Weights of a small transformer language model.
Size: 12 layers, width 96, 3 heads of 32, MLP 256 SwiGLU, vocabulary 1771, 1.5M parameters.
Training: a variant of Muon for these matrices, 7294 steps.
Each number is 128 + 32 x the weight over the matrix's rms, rounded and kept within 0 to 255. Layers, rows and columns count from 0. Numbers have three digits each.

# down: layer 3 MLP down (transposed), 256x96, rms 0.272, rows 90-135, columns 0-95
# gate: layer 3 MLP gate, 256x96, rms 0.272, rows 91-136, columns 0-95
# up: layer 3 MLP up, 256x96, rms 0.264, rows 91-136, columns 0-95
down90:195116123174123133082099111083141096155144159127146102130107108050069110103093170101108101137169117136129099118135113095151104170085175135123160140150116102133148075116104083131075124176157156052127163162140090082161107176163165122112093112064108134206100135131156120077140133088140112134
gate91:159163163148110133175129125091083118136150133148131138132147140124164136158126151135081144134092107127114146104101128107130064199099120127135113098147114115129078184143128137107134147087099197149127120082134128117101072117163146123116092147166159117186124163148160062110139126150152122146
up91:178162134165107134192123134098060112097165127137118148137160153145153095109096124166088127137086105111104154119103116107131084175120113144141138116158144121114083182149109119122112121107135163144121122078142120118082090132167152127115105153158155113183125177135139094137169100151161121130
down91:148129145111163122146074110124091156122061131132061123120126113147124153121112095143155113167136122087118153143132117101160073144120178133130147152129128105126122115049126143114083121103080111146130145121144081100118122147115079119152149117155112124105131104141141147094074092123143154139
gate92:125158168153077113132104200141150152128116142202220115131143147066111112099128165100089100116210114160069113154143151175129144092157109131059142172107134158164172097163190222099117083155149174071082175169141095120150161100167144140121137166168145117156082135124085131101073105115128118100
up92:099125165143135086144112174104107205137089132133185119109139105113129126168141134146133145113191132129096117085110115120096120079142093136080109151113098139141139130211184204169128074156101184058097181144138158136146179130182097105109211198111150090143134168174089187086092131109107073101
down92:105128118151144145087156165122113181140012003158137132138167100124110124081050153115117142095122141163069088120089100121063144086210069198111053137116090110148154084151170186081099122148170190098135225161162088080076062135137092107077128063176122166146160138068148087168072204184051142187
gate93:095179105127176113120141156148152131132132160192125138109079177129095168112131127070130103127117177128128208101081059150148176146098130156105079090096149121140150103143159130158071114138115142078178051171064183115132105197088129115163172071079124165083088089137127107127143108102189119078
up93:085139143155144132192110161071130101097127137144134078081164080111139160120160079107106117188202109140166112152174171121085058116062097135162145134118182117120084110146072197157149141118150072121078172080135148122122091119107130085078100150163085086152110136077151099102135150160182128127
down93:075124120126134129129197081160094141108119060074190113111147091117128185136116157168146132153079124169117165118092162180113123148176170144088119137106115146142107134151148121086112165079156149167116136210157153122095067088144130131138119090088127062136172110172116081079130109107176121153
gate94:074129162110134102127170211140163106130143106162150144095108124107126167208168126115082123203103163121083132115226107090048124093079141164100152167075104098117133081121129203095139118171197096110181123115130098157155169105128065104144161084145112082130116103148159127109058081174080216083
up94:117103115137145068140116142151174112168169092168108108104153129113093185134126170145034144132134132147075140128148075058038144108163144144061169090140031107127143109123075095066170092162145143069135155143129115181092165042157148118129164112102143103113073077165118102122105092148122133088
down94:143145151131120082106107141155136123181121077152117163169128119074134157128141152170112120103100113139159121135177064208222075070116157137067098159104072065122133104123149050088076135222165090132196106151143119142128120061110141123131098095122110118104092135110159123130123124116151153087
gate95:062110046126102174138076110154145068126145086168061096124179211127101094173097125221093111098119141114155115142127102099119157122164120084111197128095144070107123119122139120146046150131112123112106114130186154163120197127149131096079115083178186149161128074159139114153140109148188129116
up95:161179181094163093122129091100085206116148144088176151125082149119105170092194120117060088149168100176143130131123174110116145105108140174056096123099107190125100132172089144095150128097080065125129115154070114148095103065134109185156130148121088106122100127077117115125155117130090101206
down95:135156123115081172143095071110140143123165237100111190180094169107117129149143112143126108064127145102173116116113174113152155109142116138068119131144124128121105117105129098119187169122096140065103091149133129182140135080149127099085140132137152111131107091215171128062200145118141124095
gate96:133081124141142144101130111111100111138112114153095169159139100110129124111125054158080142130122161117125127103134146125125158083075114090161167122138117120089116127150086106109090153146135133106089103110116105088136166125189114198113084117146166128153123099165118165101078103139145116159
up96:114115109139154148128075133127099188135155151100110140133159091180113053141105117094105112127138160125141105136131143141138122115083157120131160130120099121077166125110090113103144133158156116179123128120102076134135153122194122152171089117158162141135148109123149178123136086158112095149
down96:141124130156101131129124136120106191103106134117127121123130137116176146064123086096149163137186146136129124114118166184121187089096144125102114107119140122122129160074148122114118152133100154136178133118113131159149124133116108127111113126122130129159146151149125143159110107146152150062
gate97:105144169129133196152114094146108041097140128136125160105180184149085178134143124126080114155097115145172126122156094060177129098105069114134128066114109128073118148163110108116106170197118054116110122138115104157125163135174121188145198161126153157109127142126143151133066170081137114176
up97:071179123143127167114105129151115110104127215111112198073094199124147070107129126130088106143096100128081143128131074138102126067095081145209122115125074142063132129145156128135064176117159110142111104082187107152104084160187152164130155184136108100173141160163141102091079125112124152121
down97:097099097132148176075138167108123146072161112104105142115133209121129113124128157207143088168124138158066159160115014161108162045103131158162109101098119141094164178102119105114093101125158098137114165088117096143186079126116135113163086141126061108134150126095085148120113093095105118133
gate98:171110111129096092113133146140098113086117135127154136112096121137089137192158136105162081155081122135077130138169155128149145120098060100151106165114137074185130145184110127115098099148142132189121059126124204076150106138110151141196111108100164135149081166110102147052119147128111158089
up98:146094178103146166102179130116130148142080135095141135115095104098120142129151158047188081149123110144086147116148138104169093143035125113114000116087091100203127083191152159101074103122126161131153072140117123116179072111079144117199126178171180111125133170081153103116119133113130101112
down98:114097188117124162140126110150137176100000128146153142133107135116094159135105147145109114085160120121146145116144134120132132163135140157118057107074131152187126102146128143127089108183114163127132133159096125109121115087136161129149117174095173153134171142049123110144137185105142123129
gate99:146166116130106169159123107140120154155102138118108104165169060169099114145156089137154117151150141134183186085165108146104115135122135149079116157188126098132086113129110140103119112104114140106108145113117119175149141148095080146144165171128128114085157122130125114106159141125152118077
up99:161111174154140134117157132147122176110152158098096108153096142097207182122140142119101124140102119157113088116087182141143110166136124124164127151130165063110106102140098149115098150134192135127144107101138133096114103121164149098113152126131147120144195175109118118108123100076097134149
down99:113113130089153112110131108146129136129181123116130131154112168123132158134102095132124139165132125142099092081137102162141106156149126129100134113138141172166107073150122168134140088121116162123084110133137130156128096114125161156111121120095104167122194116140144078130136106127129100095
gate100:135147084124133128097089154144157115118147087139132151135140122112152115132130117049165149144043153098154119137125102193125112136035115139086178101100118032146122146154165128160057138123121091138144157085112098113206088128081154120129116102163128090180149116120125137109110138067152121098
up100:174150068110104154095076136134144155133144103154119130180153107114139116107123160098175140178057119069160087105100102166122099187065160122129167119096117051126114105184143186142083118082121114134165177059125087108140115128111199113153129113143112111109166127099145085130147153083130091100
down100:116178068146144142115128092125079136128087112196134089140131098120179141089153131075166136115044165106127114102138121092113122129099143122148134082096121082114130123183132120082118134157143107166140086108175114103150106121086164154091153086098096077129149188070190165153135143120083128178
gate101:193078184170101060169152129112161140164128117111121165129186205092090157149145055093159104157155142053140145125130166096177089170045139167119114150105172123054138160164142171154045137077122154155158109116139090191188157126129112100109146063131162115127174111120130090133142156129169101156
up101:132166062114115201076126118140130124058103123086128170104071089142131139098131128093223169086131153136123140196112087128169148099160133044121149141186120154157089124124121088099163175146124055134064142110175187089066084149112155144148139119161128110205040136135130136109129175099159115158
down101:181145125093103165138135209184091068129074139111098112168043022119084127114138084142101125182143158074107204044086087199115175180156113075066102156136128109160077075139094112138065128099128122072064105156081191109082100132122138110187134127132121122137118041108153106116106120131163170121
gate102:159108092079141099143170102133214126150160156113139110130036115143135100170137149089138130115113138153147121159129182135119107169176137116142097098178130088098131124148192167148132114140173156140138110153102142141112117117135117090120147142152157146089175147146143136090080080125101163119
up102:158100153123106114104143157063174131131105143131143131107157194105117053162140146126131063115159149156162119161209101123127126140160126152095091121088147120183142108168123177036115105162143126156190141155110122168175102135138083089106113144099155111097182079124166165117193141145128199132
down102:146102124045118120128163093059073072142095123107148136161144130161076054128071117084152140099154106142124104163146169133084135115118117184102123140100096101137143103109150112057160103090121131122111067124066127121140124149133122133080150137135106106111162106105085113085146132082110153097
gate103:218122188123055126135136104195138135125174154112137132185139099100103104130158090069182183149066124141095173113145196142138108184150176092133102159124147193165068114119089161092129086080148157141119116063131133121151078187105071223149113129124098139098116146118105125091131077075046160103
up103:097072148143137106179145101109077082111144164119096097088110118141114138090100125119071102188178137142096059182154124106182211107133117104129082126117149101103171107115139145201167179108009136168108081150133173180119138175158169138133167093172193152179041137121114061129163180156083102063
down103:141215136190118180087141076105100006105108167158095083161086168148218079117102171067154055158118079166149106139112152147179177077178085089080098134119161116138111060159104118080142159172092128151098212155140171124160119116105072141129121089182101102102083202100110119156113154137084124181
gate104:107122136131121093196124187172107148105119115115160089140118158174122107183142191082126085202159163122118150094184195170102134135107174104103130077165134054121120174146078067170144085108158211137155149155176155175207125119147116119130136134117129153115053150097106096155092166144096144105
up104:151083104129120147120075098165137184118119152126083097142184114109163159096106136136130176118024113086139093175140135106076117097120136177125068157194154172112179108067120150118076122121045086119130115101084128110094177140088134123198130121141162122142146157203108130112128075100140086122
down104:094132098227162177094162116118174109191056145123106168164136089120080127086145154140064155171106116137172123166113134090096182130176159200150116150106115187137124127132120153098111142111112097118133172097091074138123147168104156139136145127160157152123132143160155111141102133110079161112
gate105:129152077155155080122090091149150102119134126108149155109157141091082139126105073165106123077074112178059100143111114156093117156128118110124159116143115152152155111058163148122111120133098119127119107104152185105183203142208110164154089150086120146154098088099138127168085096130130186134
up105:120125155111154086112152114124120167132119141123077149123121179086119132134164130067081108112114075142143132113125060097109164157170098094101099103131086164091120172117083132159176130077161152132123119147085152076100107127145098090104123119101126182117129107096145116075159126115115184140
down105:122137150105096126131118157097129129137146150103108142125112112129106137131177128139115143141104099139125091091101126107150075103166129089080154103115100135087154164136118194127127087146144108097110059079120146095094160136131089081120141072156083171072133150088141101076134139190109136168
gate106:189086127137126153106091152084137119159128097140138145082147165064108103153142100151123170124135139134157145138155033147126148163152099140130098102124129196202126103074181084121125072149188144109102128114142116122112091179136166126167106114102199139164125151144137095110129107076112186099
up106:212129170114151125113153179089174156157153115170112152084166157044138109166112105162156154144104179105159125145160109133116173174124116117107120101154152147192110121098171097115145115143136098085138145124150097111139098152182177147144133088105175172108143148100111102136067134054105170159
down106:096143099119128115091101113102087100175049138145170122123125095146143123090134094148117182104111113152193152130131160165092159134139112177117118137071215149125152083119141110148095091110141054139119123130138139148117080085205146142097144142148112107144141114139117182117165130104158076130
gate107:135164151132139095142097091119071090143105133121115147122089147121145148135116108161124137074164116120049105121186135155109136184176113120146135183177072161139144092142103122140132175087134190079143164151119176157131120141147088092149172156157108122187168075118092110154134178106070154136
up107:123137101164140150065143164138114106146126153105099196143107100160123157117204094113122156143109106111138123129130112150106065111120146154148094126117137163112109205118122181120133180124087132160079146122124098093072121163128119146139131121135167126079115154140108118117113083115167087162
down107:132117066181140158086163160124157106163129097163131083101107167071100124090126142160104130111101121132121100141122124074117114128091177127132144189050111134172139176139111158129147117183133133126067103118139121149133088125133134123151151116063145138159106155113093117150091136143128161147
gate108:086121146159141077126124164121151092146131150180140072088111198122126100115173140106120096091101090130122122137125110158116166089108147153134128138095154140153121082140133134145158139139083160126180113144115144138163126092082133104081113099134149119120095077127099108094133163124112114163
up108:130146097195118095119163152118196082144114164155125084152131193115199140107149155120124131101066106126117135102102116186101142134132130144174134140106131151161066099178111117143119141139101131094181144179111166114154101106090153121089087164139154135103112083135118060118128143136086120155
down108:063134103123133129147122078127122142123111085108127114140110095074109131128105128093151139156187127135125145137155145135130144162109104123116142098112126088125173116123169101135141121044142134111089125104114148145123107133123123138104147123092118133130149184134102143108153101195110143142
gate109:119135110137100133153207101133148140167168084148066168071132056105156121105143070115102109097107129103111114132184130106174133135143116111181171115134136151171140094102061142176179172136150082149122195123119139137182150104109182143190153176108121151170189137178137144174093075095122160125
up109:094132129128173152106216089193166146169135113130139159083166120088070131104151092164119105091111139148123115144127194146118160101098152120166116077171182152187151103129073138139124144183128156116156142155082211148149120107118145138203131176078141171152136114109164147168174113109129142127
down109:058135101143111109160118113220191136133167125103086125100179091089098088092116022173122162093098099112139177128147158156132114120148115132224132052158118123136117100098104109159105173150111127171144085124106154160146135118200091110142155189124142160140192090051078144109091108133164210149
gate110:141134137099172110102093103128152146164107155114151138172119123165141155106122052147084138091157122036131131102186150081096117116119135066122116235138101180109079085184117149120137092105134131158104122073153149123177074180095136194110085135103155184195058166133168047144062151133129152144
up110:109103133172063182184135132135122098048134133139134124098114154076134129151120226140103106105106130206133085109117111124122203132181110108094146014136140113116137144059194074136101174182103100066135116180080130139139184077135101111164169147110140080114192056144097231112157145120165113164
down110:134097145151101135197130125070133136196120170127166115139099160136137096114159116165128048135073105085179157118134084153135156099185114068113127120253178108140089116017156096150143083102132157114142129102125100154113097075167172138125126131164177162158130148164106176080096102185169168066
gate111:115148114129155096103145085111138114166133149128133203182117120123087093083090109122156132130093109111089146098140113146095103135134123142135150158127114170125082112178140161115140115130116151116048109117141126139182126168131110088177159139164133138093054154131100087101138145098092120146
up111:123117133132106160174085180093086140079120117104134071106131154118133164153152129149077109130144130121196157182110142081155152108145112117086107091127118108130159153099068126138125123129147111119207141174124128127120149067115135170066074087100160133158184082100146173174174117123174138088
down111:100120135135115097130092137123154148130184175131177107144082156096108091179132168129100105096119139126135144089098107071178112112147159113117122104178102119121126149132069132149136104116122101105132111180146146127153168066108149148108093070120152147112140115163141101137146145127110129050
gate112:157099065099139084132153141103107152104117093143137153169115104182137068108155153114114161145103130074188164097139113046124150141085133142071051110170096078110200102130058116104177066124121155092127061076094118097119066157139190155110197079183142100157063175150167124207151151076135096151
up112:105155087156105151167152139141141085128108152138151096067147143133050194142165112141086153079194023121077130168042192144102156133131130149096113102098173190075103173065221128130178098177097165128102163169093120203234156122062189161185171172138073040124102095134111126108064097132137119127
down112:141227075189052141178117157155116101062059152178194098115102098106055186135146140130089172087090053171145158131082130134179151141177127130098134167141165126163082118088089164127155135088083144148135185116182099153127176112123185068195160203115073074085102085152106110075125120130127126159
gate113:067081113114154185145098120162162098106162141080030143075092175127110175156161099139111119162175142132157136022177183082057144117109125114134101120054157077154072130105110141190074162120167125084105125143089150141166092138131123110126148173150146190143125150105190066134107116083142085141
up113:173173169110113086121146120089109144075091145133176165125138133154092086145148154088159179116071159098106148166128102202173095170160147201103160118164091153124142191122145090084166130107123139133130173078138129114053146143122172133117099183157086137172164145115135147133144145106186125169
down113:125108128125103133065161125117158120151135097104090132130120191153143169125110116083169107141134125098190146064114141118153142067126150189156103123151159089144105177058085147127117093136119112079157147107077164160128144191105172095163145138179157151170092106162175151143045108090159116159
gate114:176112148116104057149114119135168183098155193168126152162190088103160109132096188123111150134118197083110135072141152162095055178129154095133132150175060092173141137107139081055108122155065235133119066072142118116160152164154157164147136159141141172104138129106122109212218139100033111146
up114:117146141152137146103096198124096185110110134159138096050104138110119121085106121180148063134120153195097132177146172095080073072110059174119143175092204130104066121116142112172150090156138123040132172107191107181181151090090073217126131194131109106159127052142130141060109138075137106154
down114:130084162156140148171103140093137194122044133111143131048136172109109158119093075131159052123155156143042136118073125087125135074148125195162144183144195092106156219084095098134093131098118158115176171147115083150126150081119106138081139151183114076137133001145161136112102139091131139067
gate115:080123129084164117110167135136110057080120131154113143136135114154075148158142112125127119064147159130108095108173116124125174044108051106117137114144130093180114116125129096100129129099148113092109130122076140112151123170150140084204158116121132164125195089093164156152108176150149193036
up115:091150117110102145136136140154121076078116117147123162129097151142066156154120166142148100112102136120135142159167105119128124084125139169151083126138138052137179150118152143088155102112056063085167122164119130124161118103147100119152127186138136099151183081111147132096111150157095123076
down115:138127102185127127202108124165128082094062110119133126142177166140122180118105101200164097148110100159152116126126083149091104119099120148128125135132157098105137167146175137114127101086085069167187129126173156122114106098145118094153143062087100120116146168059154098147121134113070133102
gate116:131152124195182078134147090066191180067103139117139149163159113144149064151150137182163168177113119101167189141130187146162170133149070174115184114125131083140120121167103106120158069168135105101096147148191124094100101144102183115134109096135188153160052137159167061152114118110093110136
up116:127153158159190161117197081130176174079066165121144149140116126186104056135160125123148125125132092097105151056081169166185177116157094180094159094061140135099162139087107124142159100163064113101098168152171188117091103149108166141109180165156112125161089129161176069132031092156077120140
down116:117106123129175206139101136137146175094103071152133100158139162137090141083105119088072154065120029126119093160151175098162117065186099176135139085099094094075177129103161167111201168168114102098170175131103071152092104135140154076150116113140134123132100148140100125054065152177119062151
gate117:120054139092119090124242142102203114141127199119127106050143052170097159103133184116138139173041089181131171099127180150143112138074192115221183111079116132160103063155098151097109066191199138094199113068132159129137153153058185132125075134134150163122133091148099135120074208123133151090
up117:136110144119076131145108103126197068128142109158149175127089150104125138091099129191171189117069110158058127054126147087164148085179159059058145169162124092201127060134079136142115075162151169159101103116092169125077139085123133147104140077109091151118092117158114152119074192156108085072
down117:098057131094150166093070122151180192150120091180145120069110157110106181202110097178095127146098143125052109080087116144094168079132158086197142083110137117135120088160102165168145125123092117168199065077149148180100097088102201154091092124123125147089158110120085100131028136160144108095
gate118:083147129120166110077137152117205147154192095116072118104139146089055175126093108157062132125164160099113221112149186041163154132165112172159134150127124131160191079146093100132076069133152158137133113085218193130138145152112174175094089041154057144142096109088177088116101141189172154125
up118:175067144157092152152111127088158130155117198126102121092148055099147150073056162130174176183096133061137046137126174158139114086090147144095174087188087082116041133096136138131173166090181138171100157108104111171124089114156150129122148160139108101165202103091144096132110145106125094107
down118:191072204108100110156126134127126167130151137205044201115098102146121150040049138162112167145057164151140124112059160119121140104108113095088134124099127088171144159107116102085152129064078094159158125104155135147172143086136187095118120138103158128147199087152121146046182148214085113088
gate119:153131111107061146136157149146125146123139124114137136134155093143143119157076103151113122176105156139175194118084106134103131124169095112132254082093139115083148069119147127095150131135182117110095140119112112159117157078124162119131113128143175080111147121130108070145118123186098121193
up119:077133116128119148173111161102144143141079144156066093130146112125095117170148121093150102089131142114088082139158119161088138149180146090103125168114059141175159136132103124125097155171053136101162132144099160110133094142068118145127148158150100145209129112134173160107136107110151114096
down119:155124105132141154172068126135122091131131092127105076176130133150128111139188131125144094058128130112136066170118147163107107157105149158099122087148137120140125110159090089147181094128073094194096151135140128113151085175106159174136166160088140136154112107124125151119090113101095137083
gate120:133121067159107058132166115081113144134109122084134153189093148088180090130183127207107144128103146155176184063095144098183094147183130178099125162101094174152145190123108163152151109137140120116107115139110105118172150167165108130145184135116118152109126098165155155056166154136084184154
up120:169176092204085155090140158104109154077133118176183106177164116080184156143170166220102098137076097120080161148131170103087066191121154083086157124115186099131124063134070088147147140103160184053138104211173113129108121149120137136122123046147185187090145078099168147126171208089119125112
down120:157136107200082083118162132129110177140188195179133095209134210058188146138130130206131144104135146084110117151056110119128069139137165122127123109086166131159154143119077135140135084147058100103111192161109075156050149126193127156079099076100115176162192083111123100064126200097200166039
gate121:066127173147123107179218167172157099191091151158174150125104126027156168110081178135093132181110077113103108106153148092119164164097119140144197056111115077187126094203180180061127098090106120106136140220152101170196114136097075083170109133183132108100150029157084103147135129086178181130
up121:099117160065216255185146175143097118111161092161084152153083136149125078176109107096148163114092068100096125161118043149141159151179147090150141131165081058129155158147093153091110131084102071097127185120095142003081129151107138161185102205092124125159063116184106139123120053086201168097
down121:155102226092112209123165115151100118096140120128058177138091121126155092119170139147095164081089070079123158112135128137149085096206139122081178191126177098205214122154090111084105097089063052137089142090115082017078097134174152130163149118100085219134113138095092156115161049173127078138
gate122:145168095091166124133029142094098077160102046068103162157088196140077114087117063187128111037115171161141157151136163147082067105154162149100190162127091101166138159094098174142178139135147200074062192168092133184172083191133162118114091101172148141124121015127105162121110165105092135198
up122:097181106117150146109113096077129049138126111098131145060033186104005134093103087197178193071206124086060126181150137126123105103149131194148085204128150174180135157073096178193137201107081155030075096174163163123224134123116079148167122148151120119139102020081075222140103155123137109122
down122:097116204091126166144125149122148138149000099117113103127083176158097075079141189108080106102089108108156130148112121080111146146136120161120100205147143123197116102160171114136237100156064119176073142133180062105207076138121100209095075167131141117130115080105098166194122152085158096139
gate123:165156113152147144156098079096111124124081149037154113133117088138111083110052108148177124106102181117130113138177074143189175141117133151090145133100136133084135176138090079129130099169085138081110095115106119109181123112120128137177109136115199112145139091099135123124107130099116148103
up123:076106148146129092122124132054139136090098088162128107154172141138084187168103165194128102150139128142139140079109135116051187070041120179152155072160179163125147119179163104128130166096079206064101110097106195091137163176081103122080094102140059153163104083162113176161122100138112122117
down123:196134086176133122107124076090127141158187094129150119129108104089125115100139085096069102137162121108081186126048140176106155086084112148123165146143132140137118190071170143118141120095074112097153100114028112124121127146172052075086103115070124121135078099103147132127104118153110158121
gate124:153103111109110150095166130077178112160107121169176151161102189128119142132148110130146141151160145063123189076120108189206131111128069195110073145150097112147095191108118142113069101094129062096139103125127097111159104135081156129103133083134159106150058132103053110087109180108163161129
up124:120143160143177122185168121145059128096200107123140140101134071133167126118129153174109153103089137148161105143189137123075137134097205065108146096123116136070118089131139145125186154139098217132113149086119176130103128151162133157177140169101096139145187138165191114202126077136108112161
down124:159165154148139084145139116138121111109149206136157106137136115099106153250064183127118137172114129182167132113135137115158208178110143081158169097185158210101097169140039204113135124161115135127043112123124148154121097149145151133161158138087099153166152100167126110147137116043092065089
gate125:113134128077168162149100161181128085108167132095178109104154125171126140124115112086081115151108148156132127144103141168083137094145133134150143137128141125085098100126101132102192170142118170144085135157130158138131113139117168086096118123114136212130098105141187133103096114100097093112
up125:162159127134074149104150113098134123176120122096056136168137108147124123108148112154127147123108152065150126098108161079180112162192126119149105115167138124127168173108149149130055149108141128069160171119111095133115088126097103116151168138178158095049141214103099100126147126147111162145
down125:161137117166120095127149097142127136140078163149163114132061164079186193172162139141122139101159139131135097125108147140184127125149146124102168073094125126112136188125125183170082126163158143120101125150127136117113109166139095106154045118094166127124119163076128041146208097108128153163
gate126:175116090116118153154036076156120050143113138163164142137167131181096167120125125104119087072094129174121115091137139110164163161157134131153141177166118104091138048151121131149139198067133115092119143113124082148129109138197149131140101115116141185173095127138139119157118134132078146078
up126:170126099168109144118037110111126109111105156164140158107218128163170109206069149099115126114086112207091129116142119158142137119102142149122138158122136099102139074178079145096145138092114131107163163077118128126130128130169175142132092148075123156164079110167135096179134168112127158040
down126:129111089091108171135187165199090164133077140084127154087181000108182102113082108127109164124098112134141146163123100112145090116096117169137117152120130119087140026113121123069147118115116079132161116115126131136120093124126150135115064109123103134156100115073084112138070183099187158116
gate127:079156133133090078183125136136231158084115162076152117118122118166120112161100139114156083128119150120015090120126147114143121155173139115177124168143110159123142141081140129197124149157184094109115116186126129192199147138119131108155138123122141165151100149095103145102138107136124095174
up127:090132118108040169137117180146195147090130050102079085121138127145151130177112123124134089157110123142115162074127125175147171116095111095129133175057099161133144172115122130178112171118167094098143174190110090101167117160153143126160144092158093168121097135155146095116140090142105038151
down127:156088140118156109162129110142159124097122118126123126123123121095139168128175119153186126071129155095137117133187067104120172172172128136065096162097134157186123122066124128139125063140081152078143126101156096159072145148142133067069133137117069092133084132122106095112136087172122159133
gate128:102024179159141126153145168073162111123201132107117105128133194140117127180170080132144156105095131093123075155163160165124075162131102079122139191081101108139107196158099139141123107073117114086142179137133140094125160088068172149109155096094155097168113132139132130163211173139117109106
up128:097064135150157137142104177079156141138117118098074081144163195163119108156147119135155176089126066120084073153166180144115116187154093123087134182096126090162106193127153129171094141077127133118153159168163158104141139096089148105124152085100148086148143126139159136157163169103122096089
down128:039096104189088120136115102064162227147162150123127146095170138088094098112124037174127198132108101130020034147096173168085073163105146051124080102128148119147142155077166077153110091127132154136208150114117144132183129207133156129133200147118067093136078219094182152130186114220106121159
gate129:165105122127087102120118109124099166107136142076043108168188131144158142116137147152167110119155186108180135082146131133069120189099137107141112081116096107090107089158103123094167177086184160123088134130111114136050155169186186131090135132189159099154098173101176086143160090181129102126
up129:141109149023203215130167129159141165169130116155173132133112113145088106062136092116092080131140094191121145137094205135122127090076144143116136098126185120156133112094096151137097093155075132141156127132138106162187107125081128094177119093118162072167158072118130162086066126116137187153
down129:167128085219104100176118151120096143128171113135163109097108101090113159093112098115164127180137134107160118115202153128126154108144094060111146173095146126161147175139142153112112139095141165136120124097126092131162116081102136105103150155114080112103148126119110160111100131116112132093
gate130:132134114089165148144136099086130147133168168145130141157118109167123140141156113168170144113151150161132087104131118199155157129144155108116146154130130166145116125139098138160110158145133091065071191085176094133107091151152126151140157112106124150143171110100133130131113086108136108131
up130:137130152144100100158127136172142117118088127105143129107125118112115127110099136059096102185099142124137155148101140063094079134124115101132154091130152084108130101132126099108170096121142187162157105132078144127115201152072155103126096137152143125098079170154100100152139166142124144118
down130:154094117096149141126144114124142121121136158109148134154137125147151102098118154167157112142087152152089137174143150139157102100102136091098148107190133136108143128159120165107123132128140096128091134134169155081160140151117149103195126101098149088105141139141123128153135075087098144161
gate131:138068146148133092179088120084153119112149153133067124105137175118073138088123125152093091105174145189113130109128069097110165150083098106099116112175161166178178114128083112163106114103156112139093108110109155112141164135160110133116104117087157061167201128115119152135131127105125096145
up131:180115186159112061139100144125169124103138181159100143103114136101111168083121111141095114097158106152069150108126038116110178113094115123136106161154164184180147131116080143113079118114192116179104127124154103070126111120169097115091114081099061073128171117160106128120131106118153110131
down131:129103192145128076135169111163109119128126078138111091105059091143116114113071097141124162092147102134122098144121092114158068144153120095145145108091112135106192127151175196122143090153203103118125163126085121124074133125099048116114162136141094130089119146094126068163040154118124090085
gate132:173139126189189141107119124067118159141148093120122149142132158139147142162109099122182115110145136122200196097179093123159084129150136186161093152128099163123101106141169163154101131076154132166155170134193150102110166132076114092177146136087110159089090101178118162167154038122111113136
up132:136137114144181132094189145111109156171111160107119122177151177120117148133161099083116128082141118120160172062133086148166197067184116144134107113176127156135107096151186157170090162102155143107200124132141181043136151127077138099165153167071097107154123117177094158125156105141092144123
down132:143164161210154175136110158111134126145120116147124120112180200023129105136093135141104121124135107173171047040133112157121186132134098138133096141177160180110154090132141120138147098162187166110155082158195118099118112091116131095164160090115114159159082191093123184133123114128124197175
gate133:140147098147085112120098181161076087118121176131117117165130143196141063093145133140111172107076103105103100104103132167093079140162118133164112196106151132116107166149078139111190111146137162103094182102182171179106135097120109083116119102125137098115148144107152150145142109172149127107
up133:131124160157068113088096149124041121092082138140103133118089142188146095117121135168089123132095032109149120125142099181125089157152078134165096203114106091155077191188076145118167091168125152116094114146183161134133157077184132122127076124121118061115141119126152146156148124154160137091
down133:112129119157130114136152119136162125160075144095145077160145136144148116053144092190158136113124124140137141172064103130119125129045114106133130199112143123125083108153132070119140102183074133147122141091179141177086074141173135133106139095177129094128126138146145136109157096171091126176
gate134:133151110162107141135141117122159135108131105117130120152126151109085110125142123145146129128164115147133121148112113130114167117143111113148104143118133141122148126131128166136134127127147118129126106137102131147139150107146152125126122089153119139091120116127114137142121133105167120097
up134:154174105169120145134130116140172143124116132107135119137121096122098118118136124155162100152149117153121157144133124119123138131134114111167111118150133155130142167166121144119134132147143126136126140158120111171107130136162144129144110113123105128096141139135126131114117138137167130116
down134:084156115100114125166153116119124107138116111110130147101141130136160116116094157135129144155153139148124134125138145127111079141145121132136140134156151117118130119141135132106145127139126131128192125100136154130120087128149141112126095127130119096097147129129140144125111137111165111111
gate135:082138178104177168153108082046137097071127104068168173121153089092092159183135082121145198115159122122104155105137096115124130133131167138141069109175122105106141095173097154085154109065145138121121119145169173155147127170139093135104096087111107140127120109104132141149201132127121129103
up135:098170150143196149143155131145135126187139066119158206171109132143145173144109068112129096130095152201204181088129125146161170145088158154122147123121130133141138073091131164128125127139155095159202114132137116083142121132083120108116132053162055154111168174128143089108060126188108172106
down135:125107197192223204164157138089121166163092136100097159090128128164146127142094154147137151165107141159132136177117114065099161193120094139147143149099141134155135124110079155115073154078124111101100143176144183166107059117138102126109132122102128196122190148149139085111139136143133132165
gate136:114117127131109081172104082146132167127092143179223195087074088112064173130122102117150145124118117113083081119037134198095123126147156152143120090168146089163118120163194190171102166157098143121102060123155097164165187133113185169117125135112162104111119117178079165133126112046068116098
up136:097066094133086106199155116149128160076046103162208144110066130134131127128115134135106136145128125121162096102079133217117116144170163161116120117140131117148131124151096204203112175143137103112095115101120072151172155153094160164118160118113142120110154106164128130114122103088076118135